{"num_hidden_layers": 8, "hidden_size": 192, "num_attention_heads": 6, "num_key_value_heads": 1, "head_dim": 32, "intermediate_size": 384, "vocab_size": 8192, "hidden_act": "swiglu", "norm": "rmsnorm", "norm_place": "pre", "norm_eps": 1e-06, "positions": "learned", "qk_norm": false, "attn_scale": 0.177, "bias": "qkv", "tie_word_embeddings": true, "parallel_block": false, "init": "orth", "init_std_qkv": 0.0394, "init_std_o": 0.00986, "init_std_up": 0.0394, "init_std_down": 0.00986, "init_mimetic": 0.7, "optimizer": "muon", "learning_rate": 0.00263, "beta1": 0.95, "weight_decay": 0.086, "lr_head": 0.00708, "max_grad_norm": 1.0, "warmup_steps": 200, "schedule": "wsd", "decay_fraction": 1.0, "decay_shape": "linear", "final_lr_fraction": 0.0, "batch_tokens": 32768, "max_seq_len": 1024, "doc_mask": false, "train_tokens": 250200000, "max_steps": 7636, "dataset": "wikipedia_en"}
Each number is 500 + 25 x the weight over the matrix's rms, rounded and kept within 0 to 999. Layers, rows and columns count from 0. Numbers have three digits each.

# up: layer 3 MLP up, 384x192, rms 0.156, rows 129-174, columns 0-95
# down: layer 3 MLP down (transposed), 384x192, rms 0.134, rows 129-174, columns 0-95
# gate: layer 3 MLP gate, 384x192, rms 0.153, rows 130-175, columns 0-95
up129:471570518496496484482547460434529487499543518511528490494483512511534469508479500555533515463551497486513479519493518506512462521506509514553484475504467491505492479506544497493462471493517515459495505501514455453509466502491486492469505508529545492495502523545498500447515484525513522451
down129:493519470496455488467522487476485521474534503512464485509497495459517476496448490505483497519465474506496480493453483483523449506427484453521527512528520517529513550495475495502500457441540474537485490474471460471487524502502466492519532478514475442490534507538510488477495518494511506508
gate130:461504519476493505506501502501537514484500485479487504504489541493542488499510501510529511541518504463487467550517473533493498534492492486515487516473479501509529494517483549505516467474481541516498496488468516513520532494489500485522504503483508470456473550510483508470530507517502514549
up130:494524481521511500484517482513470531513479493510437460505508474457482513491489455555501481494509528500507454481524520513489505525510500474520504507450524525519499495518487492489514499522487492539495487474502526496534465527526511468510478517467508483496489467459493506484506537528484505567
down130:505476488501477441477496520522518501510517493527526523472507537502473497510473491512554549503503506509468473490519523475505477489534501500490532534454498502514547484471564472491528499512463520501502499538439508529512484465494470456502538529529467504506469457504476516502518542503512527513
gate131:480532488497488496467481468522499489495521500476474502500483518505513466525501503473490512510489512493504506529455517485500524481494502470473472499543450559506483512552511514511532469473473462491480457500476501482493495472500532512450473502522545539465479485490516489518524493457486513517
up131:539496516515506509468540523494473462462504503495511491468484515490482495485529520510495504502487506493527494473505517476490504551489491476505487491477492497507529553545494490511538470458496515498477499501489477502487498491486502472451545504473475494497468503487533466490489481509498548507
down131:536520499528493526503532499530468526509493483530524507506475526463515539503511508500504523511443485467537511502514545497495536512473489490504487464495490500513480560528505525462513540490510529527506508480458550485524489529513520476535485474475497470531483550477523479475497475481500536511
gate132:483502530495495498497479484522508488486505512475525519520499529550506527492522518521498503526524509490508495487474467545481475522470489481489540503492507526481499490500516487497522495518511502526507490505480487507497504520507538529505506482453537510506499488498500494488502529511519529488
up132:502466473477523477484507469547523501477485529501489529482477487534510525462471519528507483474501515503518479522474517541473539481510512503464482481507487512511471505499507488482498475476498544477512490494498494498478513510464533516535509449469503502496473457526492534501477501528525526476
down132:510493484479522478510504458488491519491514513514488526535498515486498496502480502485492517524489475492519506512518501522461490491484481518497496535495469475513482533482485483511518511462492507530517522493499484486489510496502502489527532507507522542495504498512498515504524466491525470551
gate133:489495510541528512507502501508508478531492479501513510519504505526477510460493517504479520503508497487446524497485510514495530503518528484494507506560523469528511514523519483529497511513499496496493539475505466507506519538509492493517485512473476533536522495479492487511506507493467490494
up133:473461520487513490500489509480473504524474484490507510488479509536483524492492494479471493479509492529501458502524527523518505516547515510517521517509525427538493471471510454485513541505500499480473488467463477503486553520502492484519467518504538503550516533467485516527494513476505519496
down133:501498515484536494490501506474489501502470469498485486548522533492490474510456491466530516508503490461460479537521467447519524479505454539514492522434510531486494486495503492500545486500455509517490565511485509472500519533476525522448522525508522497476496503506503534484461505445493481506
gate134:491550508492499502475518508478515466476504491512475513482505508497492514509451491486532537537494542496509502495526509515487511482521510522524476507518494533462532462502507518515525483485509477500505526550524518529485469485467524516541513460487493500470505507521485515517505487495486492538
up134:474480505446530529487527490512493534498463533489557504449456454472496495536450518486496511444469500486543504547486452499477529530477459486463557487465519477512467490531465501427496544535468506488516474494487535473489498472492441489478512525468492464497506488485482517513500513468505524497
down134:480510504487522526493504547492519490509494485470550529468493497502500508508484534517531526436531491472536510544458456504459517469491458495496522494532531463531493510510509501487474534465491447512469479511476544493518530427478453545487528517495488435529478543496478435516510514479508507504
gate135:539525536528535519518526517518503472493469497457463463512520432527554485512481520507518523504514576502471493493468492507453526476509532464509524472453522477502521522535467510492512529489519519497473523496469468478480469542458535448498422545503487474424462550534510475486548521504508496529
up135:492494514451460495526467486514495508507473517530503492496494518528484491496506487506508497489462442526514467486517461479510443532452469498559502448497505565469466514477550477488471507493480501521487489512535500496507476468486487504495518491488483503565520480463494503545475501507453506473
down135:485494487517459481518520488503490507535532539524509535488488519491520488521492484476518531454505517417517542496503505505511479474542529487535448468482506509514521523498519464426517499453513541468539472527485455504510513515517509518484525503529469529493492442498493524527511480479489518473
gate136:441493468524532497508514514500508473528477510494472530449490487468507506459544520484468504522534512505460515546533472463448554531522515460495483482484495483503478527486449521520478499481500513489480473495492450542517502521521546463474505555507509517534487477504497486479511487494509500474
up136:500459502479548487521478537462515474489506509496467492509512499497495487455465483510497520485554484484548486481488527476523445510516487494518501526509496488519532541488503471492519468515476471519497493526495533508461503505505467495531562501488453483492469513557510482514515512558503503484
down136:483499537483551527468489520516487481469527510477490488513512478488518452485492540453488485466484504505482520462465526548474477467476476463542515485462489460518487481523500477469506495470527532523512509495448526512515548517516485508486486484521498471474489499541486476507515509504486488500
gate137:518502504473486514482519493463485489510508491525508464531518492550480500494466507515500521479552533504508506482506508512484483489482504536467491550470505478486495465489468472481458475498517492540501502542569520483501488493486528506525472494467500471560523496529493486470505467506489508552
up137:507460523500480506480501547483495477523533484539522534521513474518476479456465497542519547488549513479497494475471518512473496511523532569513463554505489471533484479486481462566522489447499505443484517484544511478505502510479544440493487523535498408503540454494530524506499483498561488500
down137:484462536464484533497499506531533494442486495516543452550478520541503526512505492490484498515497495491456515528529512553471480484501509508512495572476497523497484488474493500525526509481505487493498555541524518444494499518556530476520484507478488540549536467523502465482533473532477563496
gate138:529523474484481479517498523499522466508501512486496534487478458469503500534448473471490522473527486450505507497484519517515504540485523497529476506535509484481504507505493515501535494491487472495474473494513528514503493512534536500528511500576514480490483548520493495536521467512465459483
up138:480515517510499506474462447477515471487491503490492492521514474495515522486535521522496471510494504493518493486470488500502457482525521503516538496528523492471505531491560455478500478502503507475531482475557468525500488517487506482492490509469507529520481486511518474506516531493484541521
down138:486517500487458547454500517482466527496517505502518557501491451519478509540518490534480510497516485509447502470515526522505534471534509485508487552503507520520503474540459498494503525493495525526487514500531503517496514518479487510472467491514494502505511508477547511515556493490477515491
gate139:486514496481526504481490556519548513538536500448509521499508489493512490464519514506525532479510471503474464537498451514491542523488457510485461498518478501505510467503514545531476524505501496541507510543486508452530489540501500535501466462520460508522473478515506495522504482520476513499
up139:507510476552444480485526478510500512503515517488485464509500513495487481480476469518454521486506511515525518495496471505511499481501481516457513497495511479486522513514524536521502511494502494511466500515534512519478476527504486498499489506510469544490486491490479490508479531499455514486
down139:518537524548507465488504527486514533519505516506513498504485531492519502465500473531555493524548497505507475495492477500517527497488515484512503540513509470501519517483503488462497511528517479511483533512506483518469454503500499463517472502498497502508485474515489490471511470485530503492
gate140:534507471463469532474474508497510461513536516514523535499497454496497515563495476504497492501523499441515472521539498469523497502530484457502470483526535488480473490503495496477507496546451508474484487491498515504504509528494466509474491511529505481535520461494527508531475471465484519500
up140:539522507459512464495480501516490499497505515485531487526488456514519533457479459487522501518508473479497459495490505514479522506529512503490516498495503481559531476517491489527510524514500498519530545502515488516534504499496474484470476560506476483512471501504486490509481541495504482478
down140:543492508493485521487495478493478489518488474470480478490469472474505508509462480472460528493505526492497503539504492527519547549471505474440494499550504472497465486496519475501455514495425504481483486546456513489500510498494471485512497517516472436508491522427520492506478486446474479502
gate141:490489472508513469561538520537528439500511481507490534561493485504486484496468540473443565533483513482451521517469518507509560490476496484446503488496497493529508544472521524487455494485507497547551465487502529469476447515450519538499525522538458447479489514497537495451506523454526514501
up141:492505511547457480507464543515498526478533469480474523486528486502483522536535525476508494495534546498440498515507526560469516488507540514499479533492533497527505478492495514510522429505483546486526463496472468511471525488513467542465497480549493478544535481503480487476506424471494469532
down141:538478514494493556504515507502471503481467515507489518566495482513535528525567515448488548511460485479453537554447487531517485479489493507458529472476459499509496519503489540542529548442489500519505480513547513492450489479553523478510434538468481535513542541521482476510468509490451508510
gate142:457464575504500503458492498477511497501487530540482525516490508485473510482473502551533512487507502532516491456516525496530536470477462523520527507462540514520473487520522511515564469507526504512506493519523534470487528447483516466518511515415456481509523513448523484470489495528529514506
up142:518498504510519478538499532514538528486495474506486479472493461510521495525526543469505511524524493474454522534487469497492468542520544480490490524552494531456500480492463465521482487448485477494482533500486453502518497487476512549511493472552534503500478565507499519542515523415490486532
down142:508451483503501518560474472505484523471537517538479476493498508509486506506513504488500518550494491483527503481558527506469509545539506501488494517467538512547434515508510549499531505516502485506538494466478514464466488492511460512494483525508489517502563502538525464518471492524524494508
gate143:509532516497508489456466524489509523495509524501520451494500500513491488467492491484525470519474509489512501522523489478478512457485514470494489494505501521523520523482513479516486528436479473476469488457505489532507510469487495528462496515537477542489501498485481500498458495447517526490
up143:501494535488524504528487490449532522476492482514505452471461482555468502521489500520479515502462499505453479510470497484494484484492533492512514510487503507554533545484472472502512485478490519534500478525529491548508485486514483529488516523501476511521524509447477519499476529540534485505
down143:458548526487532518528514474519488493531482482491500487498488496502507527509500499439514490504507515514535503457514497494516487501471516512500508519476455494522517472530472494524496500488537462510525515506519508474499509492519454536470519506482448486490510517462510462476486482506474504474
gate144:469477472496491519477457468522443480505547490526501503501481478453517520475472452518454476539497510476523519513460518511462526485480457485532467455520491536493485492495513513484516506493513499499489496504496496472432428511513470545448488529483466522493530514497498510495494467496511519488
up144:530470488464574507513484520484484496466495509488512517486464490515493489464500492447543479512480481485492494470514501503550465502509524510501498517489477493496479464508513534545491540485513494470496526500529523509527492538469471523513500482553528506514474498535485498491517498500534523459
down144:483503492537497505501516505505443468517550460488474524458523468495500535508513495538486553480437524479527501513484500482497495490504459486525477496528539530502477481523496523461475509515503498498510492525500484473551503449559498520492476497469487524466530507524494468564491513471510542535
gate145:516524410488487502617476472504530469541500430429490497495509530544461470496526497427489518533532521456513492481516468483523485491430513500486442489521491492482568474576439535498528529525536450484466509551547539474576538521494454493488516505494502491513482478534497521528462455482448462455
up145:477508478517529479521499472490467504530500459483491521470519539498506569504504503456514529521536533483452472551466466494497450491477521516458506476498518489489536515513500539497534474505513490519499517548490534516533473502525500529518536525525510494501493463477451501535475470499532483509
down145:510515491515539550525519544506480518496506449530476523503548517476546502499438522553505504528486518511479494522548485520501487554497492479488513503478473484514501529441494503484512490480503437509528496484469557469519512511483476492487507488485482485479488516469528520543500437471520499512
gate146:533507523520494521484491547479478528497528473538477527463514470475506527479511537483526486495521477501520467499486543491502470516494502544539537543533485485520478527528500476523500534480527488466482490498508502567521516498494489476475537484510472484519525502456497490467513538469528483537
up146:536500480478508520499494473489479461491542491455469460517528477509508500476530520512499495486464532550479533502467505480495507487471501545525532494482479486523476497508479465534508486528523514491449466513515462506502495519469490501454488501459474486493523473494503507466496482505525460515
down146:531507500475485540528520480473459479494457495487490477477529515534506528513506551484505441487530544516484528514496459518480482519514491473492532507534461528489505506532472484511511457492521470505511492504543537525482541493496489465447522531509493498495535544427529504547456471522492479506
gate147:499478519450497509531502492510469522526508484503506504461473474569535514464519534524534492501517476457499528516521486506482510508498515502454517506507477471449535524458510509515519501465487478487481502512493528487531490537459514478483517517507499432489500479547528497553486470504516514463
up147:519488477494524483486510558486499504491486557435527525523495519481562481493532505479501515480513482500473494453500441474513459498522486500451473525484454450492510495501515519554456507481500509494500492527480510476523506493485494461486508520549527491505503473486487500519504492500495538498
down147:527487469495521499512484477523519503528480502508498525493524497496507525536502491483486513538479500519522462506549500498499481495496509532484473503465537482531495512524497491517485530526552490527508491455479500511485527486501447538515488493509463529526488474487505525480479501531532522545
gate148:446504492473528497491503501497512483518529511512502530504516488488562498504516509501511487469496489521492500463498509480510462545490465490488493524487494508471507511523490520465514505506492485476553470463550524530553513509526461533508512504527496540516564472497474469501536468542487530552
up148:473489493512511468545528458487469477495529520499497502515500477522465556511480494516528489457521486501495500536473493475524487491507524537467473496478469501474498516507512508497497539489465500451572503457487495525544522470501479485471529487552474509514542463532481511546486481519498540528
down148:452455550505544466498535491491486509512456543509493478509491492525514522525494465510526471467456475500529504468504499510502512526465469515465490475533431502482504463497515555486501478478491527511534510511493501522501466506506509521524489509520511511529499476508495539511474463545512515510
gate149:502472485502569505502489530569508492500498483516483506498486525503470509458473483544515484515519514488484451494496481531498444518506499529470448509537497511489488513498529528464506513480510512473497474514531518520490531555467498502549465460487457480516512473500491504478487488467502514452
up149:461492507494445496528512503464523484505502505523495466521504508444487517501484544475507508499513510508500568501518496480555547511534487523508529488477494493477522547556499512507499496484485492525518459467498476518499458487541493541490491514499507497449488501482492503500481506521534514519
down149:493502514491522525508494488510473494491455494531488482499487513532446432510521509502513493513532518463520466567502503468519465474493522540488494481539488539509515487503515454480500483535509482535463513499506434520507516516499535488510506515491565492512488485475512514452527482499543531523
gate150:510496535496524514515479519527507496502495528517496510487502528481457502504520509525522533526485508502491542491460511504446515511491441497442514428513513494501511506480499489496516498493513492428558518477529511491486507513462509491514518488476498495523503461559500489497514504527473490528
up150:520498538530499486458479493496486543479492526515500512496517511475489529486497492456501493512470497521531540450479498492469540496475501508530509526520464507471535574516452497532527496486530541480489475499521515513459479513490529488528487502505591502526487504479470534502488553523509497465
down150:543510520525537473490517490521502553534531550537482501465515461505473475470497524540508493479462507490523506505498526492458530517507478470457510495542474507488525489475530500505511469515506445504507513537496502472473479526531491499524507470527495475505470444497501466502551502530484491542
gate151:492491502476513509498495525484527502505497499518524487509483543502514554454484485484496516474506473488476511512532494522503537563514529586494471487479474490486551494502497476491511479511436526527496493502476498509481465524504501515502515498483465486490509488515462465522505490527509484487
up151:504517487458492507494502505505491501483488522541483474498480535508466499525519503473501528505445501520502470482503481477516474484510546556495478501504505458502474519489526495512479520506523488522504495505451503505481486514522495541458505528563504459524501533503470530487475504531511523444
down151:532502514531494530517511519490502463531535454502512486504533512506529484454498480522529458557492505521483485546498491527469527523514500511478521528492548500495539510478485511453489475512471510511481491501495544495523528503536504489489479494514482508509471483484504487537535475475481515470
gate152:485524471533513456490461515499455487464497491463466462541458490508509516471552518502475496444471501496451513452515533549471475504440473504501510497499526539537535495531453519479507531452488469480461549513512497495505513508504513528511522474456528493483525506516485522500508478496533481458
up152:503488529478513528560462530448467520469493532489543491485522503466549490470483455486501480501480467526524566482516489472459506492475506461514513476496479486504507513476521509525491526457467466503539494454490513519522463540466502489479507526510547505476458435481495526517507530425481478533
down152:498483482497484481482484477420511528496551497476509448488507474515486563541536485518485472533473466499510490498470481477452482499512500477455509494453489481514530502461482497487509510445512554438445463494501463460475562512480530478440505513485510493493468503535550532516507508497513491516
gate153:486558526508492499494488506557473477457528497486532531483501503481471496480503531517509547510531505481493435490490523486540515523527511470509482485526509472525511485487534514483500481506490489478518507472460512495525500493508503476502488516528464472532506522494522492510473500460523524516
up153:534490547526483519497518499474498534485513483576564476509501498472492496461457488518498527552520462491520503545466498496481497499497481470480507512505522511480485536492521511533472441512495446504523511452488477565489496494514480477531458500518499522460523543512526489471487522487520479502
down153:483470511516516471499454474494491478498516506456514562517509508487477496491489477508524511498511518474475472492495549489528489517505544497481515516472462498549499441515500510502516488466504493480479483487491449511483518470480504487533478522534508493478497506500509499492514493478514505507
gate154:548481493485462480516514543461510532511537525467474519498509531514539490505513509478514486487462465503465537441485522507522507483470464523505516516488479448528505542477513493503470506513450466490482470491521484510500506464496491548510535491525537506489486468491512491499499457467517476475
up154:481482492473509490506468513487545525475476503505515468467552492515525520488480520486474503498507516510540520474482459450490504582504490526494505444463508479506547477489503489485472483539495543485480486470531525519504521497567469511514492479504466470515533491520479528480465482505435505520
down154:532445504508487502509520502511513541481479479507495494537501507515495498461497525491479547487460546503511541483520495477514485509491490479550512530475469485544489557557486483524461522468466504503525525472522479542487502466529498492549525523513533491463533545495493516475518486462489505471
gate155:462502473504522514486486523471512479459525515483520514512475515499523501499507487477538508517495475516514492542542561492499505501535538502456524461486451476475467509515501464508551497515507471512543468488517473514487471521465477486529485520528507486539493484504474499509520496495481480530
up155:507475491506514530548501523489518512469489513481519518532521486491515505487464491503520521517478492500486510494520525505493473516481545486498518491464498514456534507479475474566476508525557504548489506512550480474466506518517526544519473530496471481489495556458517520531518506483469455498
down155:508520511545464478490494466462509477458488498485460536498527473524493505523479473509490494493491474506468535533481466476507519497480521516506536525482499508487520481503494580440518487510510524512491524527522468515496520495508498520491459504506546519539520482512535514477519504505560481466
gate156:511503504514472467481465532478502502452543513541506514469490517505502525497521528507501488491481497520499488485501517460505503526516526491535539481481470529484498531481513515499520493464459488514485486460524472453547472498512472481525477502485539498515493509509477455521488477459489509486
up156:451496476488520464515501483501543511513537483505499509485504447499491535517474528480498479529494494515469494489524479510470522497549502453476485469515505473484550474477489521490533466505482480497539531520490472497476509503506491459498504536526442519467513490535518503454462494444481463511
down156:513508462529472459492475477496525547503547522509494484470500469527483551475480484478478488530471481509498537466519525484496537490544479455452516477491487499479536517475508542490521506499499532470512492489512452473527525483517533479497466529512469457468497512462520469459477516484456506500
gate157:508514461507506507472542513473481531487519477494510460488511490504472483472474442471465502502537514498469480514511547471490511505529482495500499451537487486525515481541494463534472514500496493511487545502491501507501500470493530507486524535539485471523493511486502494525486456478490451527
up157:491479531456512465487506502491500456524421521524492453478489557505474490485526476492494559505495519503483501494475522492453459505549521491569515495502505486491488488510496493484494502554530516510467470499504497467528462486507480523544493500457527479514495544530526506442588487505533435491
down157:494470486523498522492450569505528547497567500537540486483476483538485505508501541534540532524473505506521502453530497462519555520538523492509503503486500494532495500514510447503514506488519502522518520456509477528470506563437451517477486462484503443500505491507496469465507495546488507494
gate158:528484477513504515516496497524480507524504532491490500474492514458507523462492519517480481489546476525487509486513490476518528518473498486481476505512467482500489465494498534483464495519505490470516510504545478502507511524476517465499518513487483480472525525487506510552509535473493528491
up158:491497470524510545519507456525507515526503493506498494465481538508515474497510524513495512485513505519454480516487515527511486452488520491489510505540530526501473480517522465492505478486489509514499495538525515466544560513533476504524491476506508510565502488459490499487500509505488495521
down158:510517450515455513483462498471529498496496482478546457500491525534508507503520539489504491540501451495536529491495484496461525470460518492501548497534507479515528536474480511553491548523542492480494456516483516494492482485470501518499464485485500492486533505505483464532511498492494520542
gate159:515508495477492510516543503469516542504576464515519505481481495474523493492500531492524498514501484443531546477500514518530514517526501497449475495511464486516448524476505460511513496451472501541490497499523500477481525491479533497501490505509492496468520474513500508509516498492467468479
up159:500445537508444524509481546507519486521478475501513498499529536461464490489498469528477512498467523539460530527483498538498512482471514520502528471486514526509494459501486483482517552522465472495538498547554482492491438516476495471529471498496517477451507484483566497453510534501506504479
down159:495463509500531511518494484507516514553513488508482524473509525570517529463504501522490506479496475486521526500508506496511499520502487499501477537535462475487520506525488554514478521485508477517509500533487527475513486500542529555444483480482487538506490500496481505527488503526501475472
gate160:522547497507516481487468521522531486514545506506549470504469474484483533514524514497508506544484507512497492491565517564472483470516482493479518456491517470533491541516532554560511529532547459497480500477503469543555516471487477498503493489451499546524481537513496459508496511472500491510
up160:507502506475498444529509536506522508469499506498518499497513469467469523476508486510515481446490522526484471512514515540463447510510481513449530517520496513478482503482496477571497496524517501513509527494513493500501544493469517508450505471507515514476528504496491492489503525522488505492
down160:494471510497473477468504490534525517465479468460508549492492514499522540499505462449517451537508491527461498452496509538505484503549511542466541458504530490485516485474495499481508531524525474496519526534495501512465499518498516490486467463480475492504473503451512453462448557528440462498
gate161:504526508493514519527490480502499491504494492492489484523524530502464500474493480482507477488520539525494485536473502539501534471479465502484465498499521513493467502528459567500490520493522520502489511544497501524498484526494509476493498495486500483496535507469515482504473530501458491513
up161:500483497500474481462515485496532531529485458537498488500443466496508491494505492546480525499482481511562473486497504473540486520443545509493503510508482477496491474507541477506496501483467460518513513512524488497481505462486488507483482499513436540500496504518503537487472524533475527500
down161:486468515471480488512527509492543509502510521509502505528495468532499489498515531528505497483485506499465501506511489499503523521514489508476481492505523508495473490532469525493507492511535509512534525482458503489493477527471493499473517503461484499459482555508490499510508478515509479496
gate162:494492500506462515495489516506520528507526512501528511506523469529508506560468486543520494508513517510492505564543520525504475480503474515506518471494497471503498502505499502452536480502487491516492513484504510519503525469496504534518516472514513537537522485495485496510513511528497500508
up162:489493511471485522486500490452481491479493506467474489504508508461504508499491468457525496502463483496524500491491502474481507496501516498491491518533548500460496506503509544488519489484480473465501467516473474512471491511513494497502511462450505509502508493504486503520453519488501517543
down162:517513515485506464512498497500503469502524477488544505503488503509519501542474494514485494521522494483521496492520493490521522507498492505493491504477484478507484510496500480512522525463502499497514505528514504477487526519508519512526515504519479517506510484516463527489529479509495501519
gate163:478458472489444470520504485493523536484507471538532500519496517492516464507520505511536529500533513466522507458521484484479443535493503508516462531489519509496515506485520522527529473507466539514480502478517491508517467518532448534538468531498481470537550524480511481459481531525461493512
up163:497512489502500469493508471490527519520485493571520495504499526504514501529513537488553532501501492474564510502503522517511470523511456506541487564462541519547457497532516532492549479516491518562473515490471483474531483524485510532541495494465488503545512505496488533479500502460495480494
down163:503529515476496494504502525494478516492486496568515500528479495500458513491462470477492510519483482501510489482512481487491519520515503490469463528472461535489498550478483490487486475475497473522510516487459520512511503540523510472486523496491527477506446504502523492506458519491518522487
gate164:516540494487557520482551474510442505510461515531513546466506529520477496483520510510501510522515508496490504495532469508512506531515480494489491479513528480484482486512547495512492457483501548510470494494506503504516533532507485483519458496472402522487524541517499476503533480538503512496
up164:486488492510471486491503527504521533494512555513526479486527508481493471502520528473521495458493534466479508493493524487499523469493487481482531520482553519519478486528484468468515540487522503482468517520510501501493441476453515496486489516475487518479532499548544525527545511521510499500
down164:478466528468546517488508502518538526464509521501495500513481540524506492473473447527486518496477545510461476499492517531542524515448518511514508508496515496502490472481509514519511476501483527490516468511499463512497498497495462512504530496494472531517468518499475515492509509512523508525
gate165:467492517489489544496522454471447495499530498458501549506470455463513530510511494506508589512467480503513523461555459491449503516481489504492513503533451457413553537496489508515447513537501471474505538480458522467531509511458507513506481484527501475513469501525460488484526538496493477514
up165:467459482461508438508474510464523528458520524483456489520466510487492494538476512476487487521539464460487454509438492484508475493482510484493493513473514461541482485497509486455497473499538494518503510527494526500487516467468505495476528527511474495494505505473547513485480460572538503463
down165:514484501457449460484512489513492487534472479537485514492533488461506521498538490486513505519492488469538467506501468511566530494491477507502482507479547561510488497538502492517470499493546506508539534492533486515501491489473489517523492463534526514489500510470528413531476525495499490469
gate166:509501511541485466489487483496496517542511532495483530515507484492535470507512496469489488550480539509502486496482508488511495525479420515507510498486506495492526513496480498519525516495491501500484468530481505510510516513503475482470477478469502526467477470467513529486478486542513489499
up166:453523499501478466467499523510498551545517492489515487488525491515528503492511518534490527463504509493509481497529519503534503494491504522525505476468452503455505474478496485497519501504529463535462478486533493482512503470529531490487462484547516541490540486506503501519492496533484506478
down166:462481544481517533498453520513520516508477486499498484458482492510512508491534501501467483477518449552512499507530554469477510476506530477513505500502522506470463505535520493497496508509504462478495479491509477497513487514471500506468483530541501506496534504513460529537492502497504478480
gate167:502502523488401463472501490409436542514525540522496502491475470520490566490510476499502536513476464528474471511501533472563454494490456466511509528514511399516518446486480481487502499503475459495502484484468495528505467517471535459494484501511500508456501547496488456444494520466556507519
up167:494446513498531482479504497504482462476500512508515523479488479510502482472487506538529447499517480523471492518501488515501477511492505480482500504501491487496489512507499521522530515509492477492562551477542500499488473519478520527467520506496495530507472517469536490494507495471527482503
down167:462451466487513498490508481471463493512496524451514488469478466531465469478501466489497516484521483482508492478534523485445504492525486494521520489516475472487498483504511494471437520540492502517499540492521480514501487528478509577470506558471506547517500495478508484498547485502498476499
gate168:519456518506510490506529497518536479496518485494497520494500476485496511519477520483486456520492488482523497463492509478521552468489527503466532499472531513476465505509491510502492534507526469483507515470487545477502528450498520523442504511514477502484462562494522492534530522518548490474
up168:474470479526487516472506473496515492488468485446523482483511516481468511498507504473525522497477526513512485491484439486510494484483491509484498515491489461558495475469501502480519482535531483513513547497498512514463508489494501481463471535524453464531530563470491520470498564472508458556
down168:426499479514471484526484505505525508492522510529509484487518487488551474503511482489523495481475488544470527505461491486461513518509469490501554469516530495487503524435524518489483517476484477498497495497490461464492469472511542498538503512513522489512490519476546469523531501500542494517
gate169:488493502511511536500509542471568501438493485524487516481507516471508529485469504522498487523498516518476446485512519472524523466490531533490507533467464505478509451490504469460517527462486505497458484517511526482484529499453491506527542488489500511477483515473519490462484481528486467508
up169:522468506487479487512476476508474480529511540493511509504487479505495493555504487509508511514489526496456492498482481499497519513522518478516514470534478494501521512533475492513465519530493510492537509498526536529515517488508518506527462512557480459483523480475514489508505470481499493508
down169:472481499524473508531462547492519499478492482529532476509514498484497523507503489469512490508409496503486505527514531482492474536469493481512511519506461483507519481484491521481497471503489488470530515496486480469539481511522456497544479417516489508489494490521517467530543481457531519533
gate170:538469514521516543532486511508479520424529499500508530499536530480524508535496478506507470509517515483508531472540534561495509457572465525480496495490585509491508513508486508543503501492539453499491477479535492524525459427503498492478532444478455519498516534538501449519473481485459558487
up170:501546435527470479489478506525489501553490513476495479548500485523564482481535479489515491515490494493512493512486508464465537495494541501498462429512475516585518495495526464526482519448461478516587504512458486461465532507492543483527501520469492460505536502479475526504512513519464488524
down170:507497412501506497489491532481515499513543512509545514482533475449545527508506481508498481470500501485498485476461561490523470505452469457493527522516500529455498488578450512517524519513468483498526528529479530478487556470509556509455496522510532501505510491510523476532496451481495486524
gate171:541465475494521513498502527490507447521475524529527474496506467548481510490543506484532512466498505513499488466471460471515479514512480509523532488529463509493492500492478499460491512471518499489481507528491471457487522511526504455507492496513480523493515524493505480498503476468482492499
up171:517498481497456516496493518533533507541514492501537480498469499524498483497483520468529500520478467516466487507510526495534499489449500546527517518458497462471451534461521515489499485492514443528479487487497500535469487491558508497477503474481520484479516527528456500504464458488542499519
down171:525501482491514515467482515515519495514528493481519509477540520512507536482492504484506484516493501529491486504506471498471492479469519535543531519478463500496492522476490498493499518468522492483489505501514465490490509515513510478539500465484479493499527516492462428476509444475497501503
gate172:544490486499509531498450497493485504493499485544458495533517464525493493505494473474460463480492509475494560458543520513479465488466492469487473512486490541468551484518488468486512478511503501498502479474505547492564506502507540513517484490495479444504546479477469462524515494501487495457
up172:535478510517527517523472498510510489488497482484512473505487479518505563516476501485500490505465502520480513477483534515540469487460476484471476517491463535497470494493474470494484512508510543503499488524507503515511530468502525509554496521528509497527489525499504504512480497526473516465
down172:543457517477521508503494498495489491493503516515515481506514517504477475508485486478502521515511508487450518496516522444475546482509460471491529503486474546481491505481505450446497478508526533521511481449465493512528479489466574518528467525501524520550510546516474487489511520466491498473
gate173:541469500484496522441509487506448520487419469471444504521445494481508511496510526517511493517512489509490552466507542453525517490490448521502508488520519486507472474492506498492495498479492493479474480532492493468497489494495491472510517482529428537503470494520472491514479474510510520503
up173:441522494524552457559488475538514512479507475471493504478466504513517477513483526517514526465521545518512488530523514527519510509473475509464508469490524492511467490517518477485492496568543475490511537487532529503504514501529538502497502510497525528480519520496514518519502536523487518519
down173:458496494520483514527524482496524490467508523520518515490465540518501502480480495486466501524459516489495507502470469541525509505494510493467491531523483495495461527531465493500516517501482482478501533485476521502534491515500528509481498471457490467481549496479523502530468534490486505471
gate174:535486490465486473489487475481487469464530487493480571512522526487549495513507509502515551515476463479505496496537511488537516507500514469559511480498492526490492500487504491449507496498485461466456530512496476472527485483451551500552476460511505483487520525481516485511508477482513536521
up174:517445479497517494452482528494503432450507498487521531506435458520535508487504540508459529520501468525482501463524516511476517537483513505488509500542499510500467511498505507506440513505518505475498451529504509519490504523502524448490510533493502469490521526512513493507513524495561480550
down174:529503507467500490454503481489505456439498537456485521485450472527536526501424515471497509516522468492530501515546480503511514541509504551532511533524523542494486519505543585475485482520524506526480523473471453493455495503505511464503470509487488526503511515475495503520514450527498489493
gate175:448500485532519499477501520490494491483523539530515503483509508539530503501521500494532542534478512499526570464515507475466513504524514537491493510504537480460448478518551444470527458458481525522450532462458534469499524450500483507483495475505565483479479486468520491557494467463511543515